{"n_layer": 14, "d_model": 96, "norm_place": "pre", "init_std_o": 0.087, "warmup_steps": 60, "decay_shape": "linear", "batch_tokens": 16384}
Each number is 128 + 32 x the weight over its row's rms, rounded and kept within 0 to 255. Layers, rows and columns count from 0. The size above them is the row's rms in percent of the matrix's.

# layer 10 MLP gate, 256x96, rms 0.0967, rows 157-180, columns 0-95
size [ 98  99 102  95  99 100  94  99 104  99 103 104  97  92  92 101  88  98  96 103 101 101  99  99]
[[115 116 162 134 177 136 122  85 164 162 110 119 101  96 166 119 126  88 149 138 172  73 117  86 158  97 105 169 117  91 141  79 118 128 131 167 140 118 169 179 174 150 184 102 121 111 131 142 109 138 110 134 138 112 197 145 119 145  80 127 122 139 167 125  62  97 128 129 203 158 184 183 100 114 130  67 144 151 178  86 149 141  87 133 174 139 142 141 135  78 136  99 164 218 144 131]
 [123 121 127 117 160  83 117  91 132 125  93  95 121 176  89 104 118 164 174 108 167 130  69 127  90  61 110 133 104  76 126 175 143 134 137 120 111 177 141  74 121 106  96  94 211 173 200 164 151 121 130 100 105 142  96 147  94 122 120 101 106 133 150 139 150  73 174 113 165 101 103 168 153  50  86 144 103 121  58 155 112 106 137 132 144 107  98  94 109  96 155 127  89  76 135 124]
 [ 99 109 139 119 130 148 162 147 132 133 172  63 131 114 105 163 143 178  80  78 169 137 107 161 185  61 147 150 119 114 180 117 132 130 143  86 131 104 149 103 162 112 170 137 148  98 112 131 105 134 142  72 140 165 152  86 170  64 142  88  80 110 104 137  89  98 106 106 101 147 126 188  73 106  59 156 164 129 130 140 103 108 131 182 185  87 112 118 145 116 184 164 161 114 182 114]
 [ 94 111  96 131 114 170 184 100  63 180 102 148 125 238 165  95 132 128 152 156 141  92 142 117 103 118 114 153 132 101 103 126 107 104 134  77 130  88 192 152 157 183 121 137  73  68 109 137 141 169  95 158 129  96 126 121 159 120  83 122  87 115  84 150 134 121 143 177 135 109  92 133 173 155 127 128  94 138 140 108  66 131 140  89 116 160 123 138 168 171 169 116 110  50 133 149]
 [119 152  91 203 118 153 167  99 139 119 155 141 190 149  96 155 118 131  80  82  84 110 119 132 155 103 175 168  96 124 142 168 119 161 166 106 115 153 151 162  66 143 148  91 125 165 156 148  72 109 167 159 158 166 116 132 129  63 154 121  81 167 125 139 135  73 133  80 167 107 156 163 121  69 198 109 123  86 187 162 140 126 166 145 178 156 117 136 147 138 160 124 148  94 121 165]
 [167 116 169 121 149 114 156 119  52 116  94  72 133 107 131 163 169 101 113 126 174 144 171 148 139  98  57 150 141 145 154 134 114 109 172 114 149 116  63 168 130  95 168  86 175 138 113 156 159 104 141 167  98 237 166 105 103  99 146 135 112 141 108 185 115 110  88 110 110 161 134 114 156 150 131 145 148 151  93 117 142 112 163  93 100 105 163 142 109  91  81  81 131  84 137 192]
 [ 68 138 121 168 155  69 121 109 114 122  83 162 115 105  72  73 154 136 163 176 155  93  88 119 109 135 120 156 168 123 158 175 174 143 163  97 138 199  89 163 113 125 141 171  93 152 160 146 140 118 117 163 121 161 135 142 229 119 116 125  98  71 149  50 143 127 119 145 144 105 151  85 151 136 157 127 186 122 153  77 140 128 133 104 107  92 122 141 163 125 132 122 154 105 202 123]
 [135 101 139 123 142 117 124 130 166 174 156 103  96 210 162 103  85  96 112 195 106  84 100 143 104 143  66 147 131 146 164 130 144 153 117 102 133 146  80 124  92 117 103 108 153  87 117 147 129 176 163 108 109  77 122 122 126 139  70 155 104 137 127 121 142 191 117 154 150 109 142  85 110  57 189 170 166 146 132  82 141 155  68  90 229 139 139  93 136  98 159 121 120 100 144 124]
 [127 102 114 138 213 126 135 167 134 113 106  87 163  89 111 151 142 134 168 124 138  60  99 157  86 162 155 144 123 206 107 123 157 133 204 174 106 130 124 134 114 179 130 109  83 146 170 115  88 163 112 179 138 132  91  57 103 158  92 129  62  94 158 183 126  97 127 112 126 115 127 133 113 120  96 136  70 124 179 162 133 168 123  97 176  89  71 136 155 128 153 115 110 160 131 111]
 [134 147 144 112 190 127 189 116 124 107 141 122  79 126 103 162 103 108 138 112 150 140 165 131  55 108  83 131 172 168  81 122 187 113 155 116  74  83 157 135 161 127 145 127 174  77 122 121 110  96 146  85 116 170 149 116  94 178 148 123 103 113 129 102 187 126 100  51  60  88 136 165 159 203  94 110 121 103 144 157  99 132  95 153 123 116 160 180 140 138  97 127  89 124  79 105]
 [113  74 141  96 122 173 206 134 115 123 156 155  86 121 158 125 104 103 185 132 123 113 150  64 141 147 139 108 118 106 126 146 128  77 177 145 120 105 125 114 146 146 150 170 133 135  88  53 114 127  76 127 139 192  99  66  86 116  65  90 126  82 160 163 128 115 135 134 120  94  25 124 146  93  76  95 147 153 117 138 143 119  88 132 100  83 119 139 151  92  82 153 141 124 146 169]
 [152 102 179 123 149 126 148 161 107 131 138 113 142  85 159 112 146 114 121 116 107  76  93 183 129 128 135 121 170 108 114 100 133 137 165 151 111 164 129 141 122 131 112 110 144 150 122 132 112  91 124 112  98  86 116 126  79  99  62 137  97  81  85 154 109  77 114 109 138 103 147  44 165  61 142 125  74  96 183 137 150  94 202 150 110  96  96 133 190  55  71 184 120 169 139  87]
 [ 87 134 115 106 120 141 170 123 140 184 152 153 115  88 165 127 144 156 150 119 122 145 124  94 106 126 104 158  95 145 118 153 144 146  92 127  85 131  98 154 111 208  93  78  93  78  99 122  70 177 126  96 111 131 109 135 167 104  38 172 105  88  95 152 130  96 119 116 211  93 154 144 116  51 150  89 165  98  66 116 118  88 110 116 107  90 119 103 147 107 110  89 139 174 111 159]
 [162 106 146 170 181 122 231  92  95  93 153 181 169 130 184 139  91 109 199 109 140 126 111 113 106 116 110 191 152  87 117 142 158  69 116 154 135 130 169 102 165 118 118 129 115  78 123 116 133 109 106 180 163  99 154 106 132 154  86 138 122 171 116 157  70  86 120 118 139 112  97 158 145 139 184 101  58 154 146 107 116 119 145 107  81 109  99  98 133 139 110 189  97 146 109 106]
 [142 148 134 186 171  71 129  77 149 115 116 110  90 125 145 105 112  76  82 108 109 111 106 115 114 147  63 178 165 108 150 164  98 143 166  95 127  53 120 154  65 168 186 113 143  92 149 108 100 132  98 166 122  52 169  82 145 120 105  94 125 129 102  85 173 102 137 165  88 116 102 108 143 143 162 116 144 150 132 128 155 100  91 127 172 107 172 124  63 149 178 132 106  89 128 158]
 [168 177 105 207 136  38 146 156  92 152 126 116 173 152  65  85 177 129 118 128 102 115 173 106 170  94 108 156 147 101 135 163 138 155 134 125 134 151 171 140 104 132 134 107 140 126 134 108 155 135 130 154 141 149  90 156 108 114 185  72 101  79  78  98 139 112 147 128 164 221 117  79 101 143 143 153 137 137 161 116 172 115 151 140  97 134 114 151 137 189 133 198 134 106  83 115]
 [157  96 145 135  81 153  84 111 167  88 109 141 185 109 157 123 110 103 106 125 129 183 144 123 209 170 146 124 172 157 124 190  90 171 167  99 168 142 141 160  92 153 106 125 142 175 106 138  84  72 158 141 136 117 177 118 113 123 126 148 104  70 107  85 166  87 169 150 130 106 159  53 118 167 136 170 102 155 110 117  83 187 158 101 175  98 110 124 121 116 166 129  79 128 113 150]
 [111  73 150 131 158 181 132 144 181 148 153 115 178 166 118  96 103 132  49 114 126 111 123 128  79 148  98  91 144 209 155 110 144 162 124 128 149  69 118 189  64 122 132 158 109 171 149 173 125 117 231  92 101 109 149  44  87 143 165 121 101 123 123 101 124 117 166 146 130 134 130 146 114  65 100 142 130 186 105 101 119 135 115 143 120 127 121 162 128 136 153 110 124 122  87 134]
 [105 164 139 133 184 101 117 102 162 121 114 205 145  91 138 142 121 156 103  95 106 153 124 116 165 127 194 155 177 140 171 137  80 112 155 129 164 135 148 183  93  97 146  74  85 131  94 162 117  72 105 128 134  99 106 133 107 132 129 113 131 111 128 135  68 127 117 141 211 138 164 114 185 159 110  61 116 139 118 175 131 115 213 136  69 119  97  96 114 168 129 139  81 177 148 134]
 [132  98 110 125 166 112 157  84 158 139  83 144  80  99 132 186 116 104  85 112 143 125 139 215 152 161 101 142 105 145 161 170 144 119 148 194 155  82 134 155 145 135 187 133 137 145  99  88 100 136 154 115 111 137  91 153 163 197  73  84 141 113 150 138 167 100 121 102 105 139 181 127 157 137 116 167 159 164  94 123  94 117 117 112  98 110 124  81 171 151 186 111 161  93 202  74]
 [ 94 104  86  92 111 141 120 147 139 101 167 160  63 103 160 138 126 142  98 144 104 103 183 155 134 124 133 163 119  74  88 152 108 163 142 192 140 115 140 127 160 192 161 222 153 107 178 105 190 112 130 139  71  82  88 143 122 101 128 100 112 116 131 101 112 134 145 130 149 183 119 190  61  86 182 121 135  85  93 127 126  79 152 100 185 142 104 133 128 120 148 118 110 152 151 156]
 [137 123 199 111 148 112 177 100  78 100 129 153  79 188 176 132  92 163 100 132 135 158 110 132 137 111 105 117  85  94 133 134 146 133 142 111 144 134 121 126 149  94 123 174 180 129 126 184 190  97 137 138  71 166 101  73  94 124 161 145 161 104 133 176 147 103 177 110 101 150 106 167 173  78 125 131  97 128 201 131 196 105 122 140 139  94  95 121 132 121  59 141 118 142 208 123]
 [ 94 105 114 101 186 149 143 152 182 112 141 129 102 179 122 122 113 196  70  86 160 134  61 128 116 186 148 145 132 134 142 134 147 193 111  86  58 139  92 161 148 131  75 120 134 126 152  53 141  85 134  95 154 131 157 114 129 130 108 100  85 140  94 124 150  99 128 135 154 103 136 163  83 137  47 120 124  86 133  92 161  78  99 119 105 121  84 123  87 122  79 163 145  76 143 143]
 [ 83 181  88 156 117 141 174 101  92  96  93 149 139 133 165  77 148  81 104 114 115 127 114 137 145 179 151 213 116 156 107 117 178 150 155  72  93 182  82  74 128 110 101  91  84 179 144 136  84 138 114 149 121 121 115 164 173 127 150 144  93  83  96 124 161 121 194 153 124  87 108 115  95 141 136 170  94 185 134 144 139  64  84 142 117 147 124 131 166 166 127  90 123 159 104 136]]
# layer 10 MLP up, 256x96, rms 0.104, rows 157-180, columns 0-95
size [ 95 102 103 101 101 105  84 102 101  99 100 104  93  97  91 102 102 102  84 107  96 108  97  98]
[[126  81  94 154 157 150 160 133 172 137 124  85 186 104 121 141 135 160 140 112 131 131 130  84 147 116  52 164 144  75 133 101  64 152 141 149 102 156 112 162  91  71  68 154 126 164 164  73 120 133 128  62 179 157 140 104  99 170 139 126 102 173 149 151 116 117  57 101 144  94 122 158 132 127 169 126 144  26  97  93 116 113 132 120 170 150  80 115 121 121 102 126 160 133 122  91]
 [111 140  86  84 136 161  98 178 109 171 141 130 176  83 115 136 156 155  94  92 158 167 122 145 159 192 135 132 169  96 146 149 102  81  97 115 106 101 114 123 149 138 164  79 181 130  71 145 110 119 120 141 160 124 158 113 108  95 156 149  80 122 121  94 169 164 158 146 132  39  97 147 149 127  51 133 136 153 110 197 125 198  99  97 150  90  94  77 149 149 128 137 129 174  99 145]
 [124 179 161 155 141  65  95  94 119 132  88 110 145 121 170 162 146 144 138 123 185  87 167 154 113 108 138 195 117 145 176 160  90 105 140 129 125  62 136  96 126 175 166 134 109  44 136 115 102 141 127 181 136 143 104 155 154 104 155 169  64 149 128 119  97 112  85  89  94 171 135 116 133 110 126 124 161 164 161 153 107 127  69  77 138 126  74 103  98 119 156 145 152 103 205 168]
 [ 92 172 187 133 171 117 160 105 119 115 125 162 154 131 172  92 156 144 143 148  94 113 146 183 106 153  68 171 116  64  75 145 104 167 114 100  64 179  94  75 131 134  84 121 115 149 149  69  76 149 185 121  85 108  97 109 146 150  86 115 120 104 132 106 164 145 130 115 141  85 126 148  92 106 173 187 162 129 111 151 104 118  56 162 107 146 183 129 168 101 146 107 140 112 141 135]
 [122 111 113  81 121 197 123 136 131 126 124  74  87  89  49 134 137 120 133 150 156 140 119 128 156 154  91  99 105  79  60 130 106 127 102 118 168 157 121 125 148 109 106 117 120  82 112 224 167 142  92  94 116  89 140 130  93 138 138 102  94 120 148 127 123  76 106 117  51 116 157 151 114 114  73  85 128  91 124  93 208  96 147 171 136 109 114 126  99 145  66 126 127 186  90 141]
 [ 79 217  98 159 118  78 142 157 167 108 135  80 145 110 108 138 170 154 135 135 132 134 153 127  97 150 147 130 136 145  82 158 120  53 106 170 149 142  83 118 136 104 113 138 121 118 109 124  89 120 144 136  93  86 115 128 136 185  90 104 133 117 163 157 102 153 146 100 154 127 106  92 172 114 148 126 151  75  63  80 190 114 115 123 104 160 171 126  86 239 157 119 164 140 107  81]
 [131 120 131 120 169 162 116 140  69 119 104  90 148 146 125 102 106  90 126 159 122  76 181 121 160 119 126 146 137  96 117 137 104  76 104  93 157 133 107 118  78 151 116 136 105 105  72 174 162  40 117 103 110 107 158 134 141 135  64  80 155 104  73 134 108 135  93 118 129  73 150 135 146 184 210 149 143 114 116 117 107  62 123 134 128  84  91 164  60 154 128 161 185  94  97 107]
 [117 100 105  55  69 123  94 177  93 157  77 129 133 114 112 116 160 100 139 187 155 111 134 202 149 104 129 112 163 173 135 113 119 177 118 171 137 135  68 145 121 136 140 174  97 164  97 136  97 121 148 103 181 115 131  98 117 166  83 118 147 171  91  91 141  75 189 114  90 179 151  71 168 147  89 112  95 151 122 171 108 150 146  99 184 125  98 131 159 104 120 186 142 149 133 139]
 [ 61 153 131  82 101 133 106 121 145 114 145  86 186 119 177 172  97  72 101  88 167 111 106  93 181 152 118 113 135 180  89 148  81 162 107 121 132  61 130 101 157 123 144 142 133 129  98 131 165 125 171  87  87  82 119  79  83 133 135 152  98 112 142 122  90 150 171  97 106 128 131 161  74 165  93 156  72 129 139 132 107  72 125 113 151 182 126 101 161 120 193 138 172 154 157  86]
 [ 90 126 123 125 178 107 109 149 156 127 117 155 105 146 117 120 138 124 162 130 107 158 123  71 121 139 165 135 113 164 181  90 169 176 126 101  68  91 162 143 149  97 157 143  86 135  99  77 156 102 140 127 136 154 111  92  85 179 147 120  96  98 153 155  97 105 157 103 152 124 157 191 128 126 135 104 157  59 136 121 139  94  93  89 144 220 155 136  91 195 163 158  35 153 123  96]
 [155 123 101 166 207 157  92  78 192 110 153 130  66 122 101 112 110  81 143  99 119 180  83 122 166 150 123 152 166 130 165  88 104  88 119  77 137 174  74 113 115 116 125 115 135 143 138  75  73  83 113 165 124 126 140 107 116 120 118 137 127 166  81 154 139 103 190 118 134  82 129 184  97 130  75 111 146 125 141 135 136  95 150 188 116 186 125 119 177  92 157 103 124 152 179  87]
 [141  96 151  48  71 149 161 112  87 179 116 156 143 104 144 150 128 129 126 118 173 127 130 118  74 135  85 162 201 171 133 145 123 110 146 136 130 181 132  52 101 117 161 103 122 142 110  99 161 102 139  85  99 105 109 149 127 108  93  86 125 139  83 191 148 103 135 120 100  47 116  73  92 101 100 143 157 103 145 149  98  74 126 137 135 111 122  84 139  65 119  87 107  74 168 144]
 [ 89 105 131 160  79 137 119 109 126  88  97 167 153 116  82 139 103 144 108 110 114 112  92 139 114  81  77 112 182 166 151 143 114 132 119 170 162 115 101 104 164 157 134 126 163 158  81 148 133 158  92 177  53 102 147 120 169  83 146 143 151 192  58  91  85 139 142 169 106 151 133 150 108 185 136 114 152 133 114  38  77 137  89 102 104 160  82  88 106 118 119 163 133 161 125 173]
 [121 148 137 132 135 119 130 152 100 163 179 135 137 220  76 138 184 110 130 100  81  77 104 153 101 168 159 121  84 155 137 109 151 145  80 148  95 116 124  72 184  89 160 121  96 146 139 125 134 124 119  58  74 137  76 101  67  99 105 148 110  69 215  90 136 131 147 177 104 154 159 131 138 118 110 109 125 147 141 153 134 106 133 102 124 138 147 177 156  79 117 141 118 158 184  98]
 [149  69 161 100 112 134 169 195 154 171 123 150 181 157 127 110 144 169 153 165  83 151 128 115 112  62 147  73 109 119  92 166 138 149  63 130 106 134  91  93 123 166  65 150 196 146 139 126 122 196 142 113 143 124 134 117  75 179 151 127  87 161 135 129 134 128 124  91 167 101 125 106 140 158  85 136 111 176 142 194 146 133 198 113 138 148 141 167 106 129 146 160 115 157 115  71]
 [ 98 141 159  57  99 132 126 115 131 190  99 137  85 121 124 133 133 137 154 113 132 118 178 157  71  70 132 100 109 157 144 167 150 148  63 159 150 112 180 162  81 145 102  92 129 143 109  94  78 109 145 137  81 117  86 169 173 159 184 139 142 207 120  95 118  98 111 129 138 169  86 100 148 149 101 170 129 120  71 103 117 132  94 100  96  82 188 150 113 156 113 146 111 135  77 174]
 [105 180 145 130 158 147 168 150 132 143  90 167  85 125 119 165 104 102 140  81  25  67 119 128 152 123 173 151 147 197 124 149  71 181 102 143 149  63 112  93 117  70 141  99  65 113 124 108 140 150 196 134 142 164 123 194 118 103 140 146 145 134 117 154 142 140 120 127 129 166 146 137 117  77 124  77 150  96 149 164 106  82 120 133  67 168 115 151 125 153 113 140 151 128 164 111]
 [ 71 145 143 128 193 171 151 159 124 124 137 119 129  98 139 158 101 163  94  83 102 123 132 110  80 108 165 111 136 174 110 123 197 117 102 120 114 209 129 106 131 128 114 174 105 155  81 182 137 119 193 117  85  88 172  60 118 108 165  77 124 141 125 159 122 127 127 133 146  99 165 158  63 118 120 148 105 140  94 186  93 108 130  79 143 129 136 148 141 172 115 117 166 198  79 156]
 [109 179 179 118 154 103  75  74 130 114 126 104 110 171 137 164 113  79 116  80 134 149 167 100 213 162 127 156 132 141 118  59 152  70 140 161 136 163  56 170 164 144  73 125 129 137 154 182 134 159  56 130  84 152 162 145 161 150 134 118 141 164 154 104 209 163 113 142 131 137 141 103 124 143 111 133  97 143 111  89 142 164 170 119  99 107 146 100 124 132 132  87 117 115  75 131]
 [138  99 108 119 116 129 152 121 128 136 124 178 115 171 106 159  39 122 114 176 117 125  89 156 144 121 102 110 130 121  94 113 129 103 112 161 145 112 162 144 175 178 107 182 169 101 175 164 191 125 109  85 169 150 104 153 123 134  56 132 172 165 158 114 108 125 127 132 167 147 102 143 120 158 112 207  98 128 124 181  94 141 106 202  93 153 161 133 215 107 106 129 136 140 136 191]
 [160  64 101 114 111 110  95  92 106 123 109 106 120 126  93  91 148 125 139 110  58  96 179 111 220 149 188 152 110  96 196 108 150 103 108 156 149 178 102 140 120 117 106  92  62 117 121 131 142 127 131 121 112 149 132 121 100 179 173 144 202  70 171  91  59 133 130 119 197 153 153 108 127 119 170 161 141 171 123 119  86 106 125 162  89 111 136 123 120  90 131 119 159 137 113 145]
 [157 122  92 125  84 175 105 107  54 107 161 152 100 111 153 140 192 159  86 232 133 148 134 122 142 139 129 139  94 114  66 177 140 133 182 124 114 141 124 125 118 103 181 159  93 157 146 156 130 141 157  88 156 137 125 134 104  56 126 104 193  92  96  80 134  69 155 146 153 156 159 159 110 112 170 137 118  94 136 147 119 168 133 164 110 158 144  86 125  77 169 145 142 115 133 176]
 [100 125 148 165 158 107 124 170 163 180 156 183 174 139  47 133 173 129 109 106 122 101 115 120 138 146 117  91 106 103 136 154 130 149 120 138 154 129  92 126 203 105 133 141 177 106 112 162  89 101 152 141 105 129 104 138 144  66 133 110 161 104  58 123 147  94 122 112 108 115 107 124  73 218 130 178 133 174 166  89 161  70 134 107  86 123 141 101 121  56 173 107 142 100 169 118]
 [119 115 153  76  87 117 102 120 120 150 106 109 133 120 103 119 151 142  91 121  96  81 119  61 108 154 110  97  85 134 120  49 105 131  89 120 148 179 112  91 162 134 119 151 197 118 104 150 116 153 102 144  91 130 148 146 141  73 104 199 117  98  74 187 131 135  96  93 125 124 140 180 191 142 134 101 148  78  98 146 139 103  94 175 114 104  73 180  45 143 139  89 111 119 108 154]]
# layer 10 MLP down (transposed), 256x96, rms 0.1, rows 157-180, columns 0-95
size [ 95 102 102  98  99 103  92  99 106 100 103 103  98  96  87 103 104  99  89 106  99 102  92  99]
[[ 66 135 158 126 119 110 153 167  98 136 124 124 113 129 133 104 167 164 166 190 120 172 117 182 171 143 164 115 109 159  96 181 144 134 114 214  94 142 116 102  78 144 105  66 119 165 143 117 143 199 107 108 102  97  99 150 112  96  89 131 120 159 190 136 131  82  91 122  96 168 133 126 137 187 123 199 106 121 120 132 105 144 138 126 179 211 144 148 132 130 183 141 135 167 130 147]
 [130 123  84  93  94 167  77 130 114 116 145 155 148 100 107  97 129 138 100 125 181 112 208 120 151 125 112 125 139  94 162 161  68 167  42 126 115 130 104 109 118 100  80 113  81  94 149 113 159  89 113 155 114 161 155 124 114 181 142 151 193  99 152  97  80 128 155 147 108  75  72 112 178  88 108 164  47 177 138 108 118 145 105 127 130 135 127 120 159 124  92  87  85 151 108  97]
 [129 141 194  92 124  95 143  91 123 115 126 109  72 173 101 138 131 162 139 147 118 122  62 132 157 188 122 112 207 195 149 172 143 148 174 101  98 100 136 120 119  83 125 114 123 151 133 135 183  97  82 165 118 107 150  94 125 132 195 116 166  98  83 118  82 154 167 152 132 125 124  29 124 143 158 130 125  97 149 140 146 115  80 121 114  90  87 137 156  96 174 172 121 120 142  79]
 [140 133 155 150  71  97  63  78 180  93 122 124 112 137 148 155  65  96 115 134 172 186 101 165 157 137 201 132 123  92 108 123  97 140 202 176 121 118 153 156  89 145 120 103 156 159 161 126 148 185 131 102 136 131 146 137  90  99 192 203 134 147 142 140  92 138 129 148 130  87 129 115 106 105  86 160 161 179 122 131 113 170 125  78 163  93  89 123 107 146 162  95 171 171 141 143]
 [120  95  66  90 174 154 122  85 123 129 198 135 131 162  84  99 154 104 152 175 184 121 147  90  80  90 188 120 129 135  98 137  86 120 121 126 115 150 177 116 157 157  72 154 158 104 141 149 167 105  92 155 118 119  91 159  86  67 186 134 151 175 118 123 104 137 176 151 132 143 132 104 153 161 106 145 122 158 152 114 221 147 118 155 102 120 180 140  95 114 145 114 140 175 143 188]
 [116 178 108 126 116  70  97 154 191 187  55 128 126 148 111 130  99 104 164 159 112 103  91 134 166 109 121 103 170 142 121 124 114 112 126  97 181 114 143 101 111 186 126 148 115  70 118 169  88 179 128 114 147 111  79 124 132 119 106 117 116 133  91 135 124  70 159 124 139 108 175 107 161  83 164 158  66 197 156 140  84 190 166  95 185 150 118 151 134 186 128 121 139 100 130  84]
 [136  94 131 124 144 106 119  86 131 132 102  95 116  84 175 127 153 166 143 161 120 124  80 108  83 142 142  75 138 151 127 117  46 169 143 148 105  35 140 115 142 130 121 116 192 143 227 141  98 115 175 133 128 140 157 149 158 104 143 152 143 129 139 123  97 170 179 118 135 165 104 132 121 158 100 124 116 174 187 147 134 139 122 122  90 155 149 137 222 105 140 128  47 138 150 159]
 [141 134 133 146 169 125 103 183 159  66 159 123 106 145 184 113 122 115  35 158 201 120 168 125 130  87 139 210 100 152 129 138 171 100 138  73 125 141  82 149 170  87 140 126 104 122 166 162 147 117 121 122 146 107 107 108 115 181 146 142 133  98 140 138  86 129 183 121  93 148  95 165 150 160  91 135 148 127  65 140 141 124 110 167  65 133 174  96 176 170 121  87  83 139 114 126]
 [ 86 132 160  75 155 101 139 111  88 103  90 151 122 153 114 104 123  96 145 175 105  26 151 110 169  68 159 109 110 142  90 111 174  98 117  24 132 100 122 122 128 133 106  91 137  90 112 116 143 120 155 129  88  72 143 109 117 121 135 108 137 141 122 107 133  97 192 162 141 170  99 104 151 137 144 134  94 128 144  48 170 174 162 108  80  96 140 131 121  76 118 142 159 107  78 123]
 [108 127 175 119  93  91  88 138 112 158 107 112 129 134  86 136 158 163 184 152 126 123 137 131 112  83 133 116 104 149 114 161  84  89 106 150 137 122  82  77 133 129  77 137 123 114 133  79 168 107 162 130 180 162  80  93  90 119 133 101 145 103 163 104 182 118 159 179 115 145 110 116 146 116 131 202 135 161  85  55 156 144 134 141 154 160  65 102  82  60 175 113 138 200 128 182]
 [ 87 114 130  75  76 118 133 154 111 136  84 135 135  97 177 189 108 178 154 115 134 135 132 123 108 118 142 130 158 126 118  80 157  89 168  90 164 101 131 111 144 145 121 129  89 105  83 128 197 151 122 123 131 163 109 109 138 128 106  59  83  64 195 136 103  73 122 101 117 141  90 126 162 101  68 102 147 151  83 142 182 147 184 152 112  75 147 159 110 140  52 138 100 128  73 128]
 [155 164 155  92 114 186 167 157 180 158 121 116 100 106  91  99 119  97 153  74  78 160 159 160 132 159 138 119 100 138 103  81  93  86 153 126  84 113 110 102 122  90  95 199 118 136 116 148 138 178 134 122 145 111 177 141 107  79 111 115 104 122 178 131 134  88 114 167 156 191  60 101 132 172 112 142 130 124  85 125 111 100 159 102  69 125 102 116 161 152 149 134 138 184 214 162]
 [116  88 144  51 133 114 151 105 152 116 128  94 115 172 117 119 103 144 136 113 185 124 148 135 149 167 183  98 119 121 115 147 151 144 134 125 181  94 143 116  65  86 160 174 109 101 135 130  89 124 152  78 158 142 130  87  51  99 196  99 116 203 102  90 114 132 141  86 135 164  65 150  93 149 140  56 112 113 168 173 169 118  90 140 106 146 122 127 117  97 169  80  90 128 135 100]
 [106 155 114  87 117 132 105 163 153 149 140 144 138  54 144 128 159 131 150 108 109 153 109 141 126 150 106 139 183 111 139  76 133 148 134 123 163 140 166  98 185 152 143 140  82 149 154 184 166 117 118 186 163 201 188 123 167 170 163  92 130 121 136  94  95 101 170 156 178  85 174 116  61 114  87 213  94 138 111  87 155 165 122 125 148 107 145 156  95 139 148  87  97 157 110 160]
 [128  82 135 166 129 152 183 123 162 142 171 135 125 154 163 142  83  74 108 146 125 146 125 130 147 179  65 135  87  28 163 209  95 161 160 142 119 162 155 204 198 101 156  98 134  95  71 124 157 152 120  87 103 139 142 110 166  82 148 108 169 106 130 158 146 117 143 131 178  68 105 135 132 126 105 136 130  74 103 133 153 112  89 110 131 161 116 128 147 156 160 147 146 145 138 119]
 [155 111 106 144 149 117 139 160 167 178  63 117  87 111 125 158 125 128 113  91 163 128 130 116 146 117 113  80 129 100 122 129 165  78 184 136 135 162  92 103 129 133 151 190 190 121 141 134 173 177 168 133 131 152 112  44 163 115 101  89 167 102 142  85 141 100 139 110 157  65 186 158  92 145 136 163 183  98 176 127 127 183 126 181 105 173 163 141 104  65 126 135  95 109 150 151]
 [175 152  66 153 140 104 123 188 165 148 185 128 140 132  99 155 132 137 146 169 151 143 105 128 142 102  92 115 140  86 104 157 174 105 144 140 136 154 101 151 140 134 118 155 187 149 178 115 100 162 102 126 146 115 161 178 145 196 106 170 112  76 132  71  76 152 101 141 154 126 134 124 120 131 122 125 114 160 126 117  99 159 101 213 178 145 156  56 163  47 137  75 109 169 140 149]
 [174 136  84 115 141 109 146 170 158 103 123 169 171 192 131 116 171 173 145 145 107 136 136 126 129  98 166 110 119 112 121  89  97 117 158 111 103  73 161 141  61 124 143 159 108 113  83  97 165 133 132 148 160 182 175 148 107 150  74 144 189 163 148 118 187 116 138 110  76 178 100 143 135 139 150 111 127 110  29  99  99 132 154 128  67 117  95 165 103 138 101 170  78 166 134  95]
 [159 118  77 119 117 148 191 112 141 151  88 106 134 130 104  92 108 103 124 144 139 132 100 161  90 207 114 131 163 121  62 130 125 135  70 132 105 188 125 170 128 124 119 161  99  88 143 173  99  42 152 130  88 153 111 139 169 118 141 130 115 144  99  53  76 126 169 126 151 160 134 119  89 145 155 130 130 135 178 160  92  86 144 136 139 133 101 145 186 193 103 145 147 131 214 140]
 [135 134 123 136 104 144  99  90 119  74 143 136 121 140 172 168 124 129 116  42 146 109 119 104  95 161 113 104 110  80  82 127 141  98 144 120  94 119 169 168 172 133 154 147 113 177 168  91 108 169 119 151 155 161 136 135 114 103  90 104 115 147 134  91 120 150 136 105  91 153 119 136  73  41 179 156 120 155 166 138 107 115 168 180  64 130 141 146 166 215 137 134 106 199 188 129]
 [142 207 143 108 148 145  37 150 127 140  58  78  95  90  86  97  82 135  84 150 154 136 114 166 123 103 137 117  84 187 157  95  81 132 141  63 138 138 153 116 131  89 156 116 109 109  85 136  88 173 139 142 138 138 113 103  65 139  78 133 112 154 106 131 149 150 120 133  72  74 116 111 135 141 126 111 101 152 128  74 155 197 141 132  74 118 183 133 151 134 112 115  84 119  96 140]
 [136 194  87 143 128 124  87 127 110  65 210 179  85 146 134 131  81 163 139  87 106  88 142 109 129 156 101 131 106  51 108 145 125 181 133 171 115 102 110 127  92 132 136  95 154 128  95 134 177 123 127  86 123 105 117 121 121 101 133  96  90 171 105  87 145 119  92  75 105 107 139 134  94 167  79  97 161 147 143 136 196 106 136 201  71 190 114 118 118  98 108 113 144 116 170 154]
 [145 125 185 134 142 103  97 135 110 119 135 135 154 118 180 164 121 151 146 148 127 101  97 159 126 174 108 132 104  89 118 101  76 159  94 168 135 160 142  47  81 170 109 118 161 142 107  85 111 119  87 118 170 161 142  61 133  85 102 172 134 139 170 129  96 205  97 141 106 152  80  58  79 179 150 119 148 116 154  97  99  80  71 131  91 151 109 141 111  98  84 177 161 133 130 149]
 [124 148 173 115 131 136 157 106  82 114 183 142  89 125  94  51 166 154 175 207 178 108 123 120 117  76 129 131 157 141 122 166  93 154  83 154 127  82 171 131  83 193 161  57  85 104  92 171 136 146 145  96 126 146 142 103 142 135 152 103 141 108 172  85  99 143  93 142 167 139 118 147 116 180 137 137 182 131 158 103 143  80 149  88  90  97 151 169 162 111 104 142 141  91  96 112]]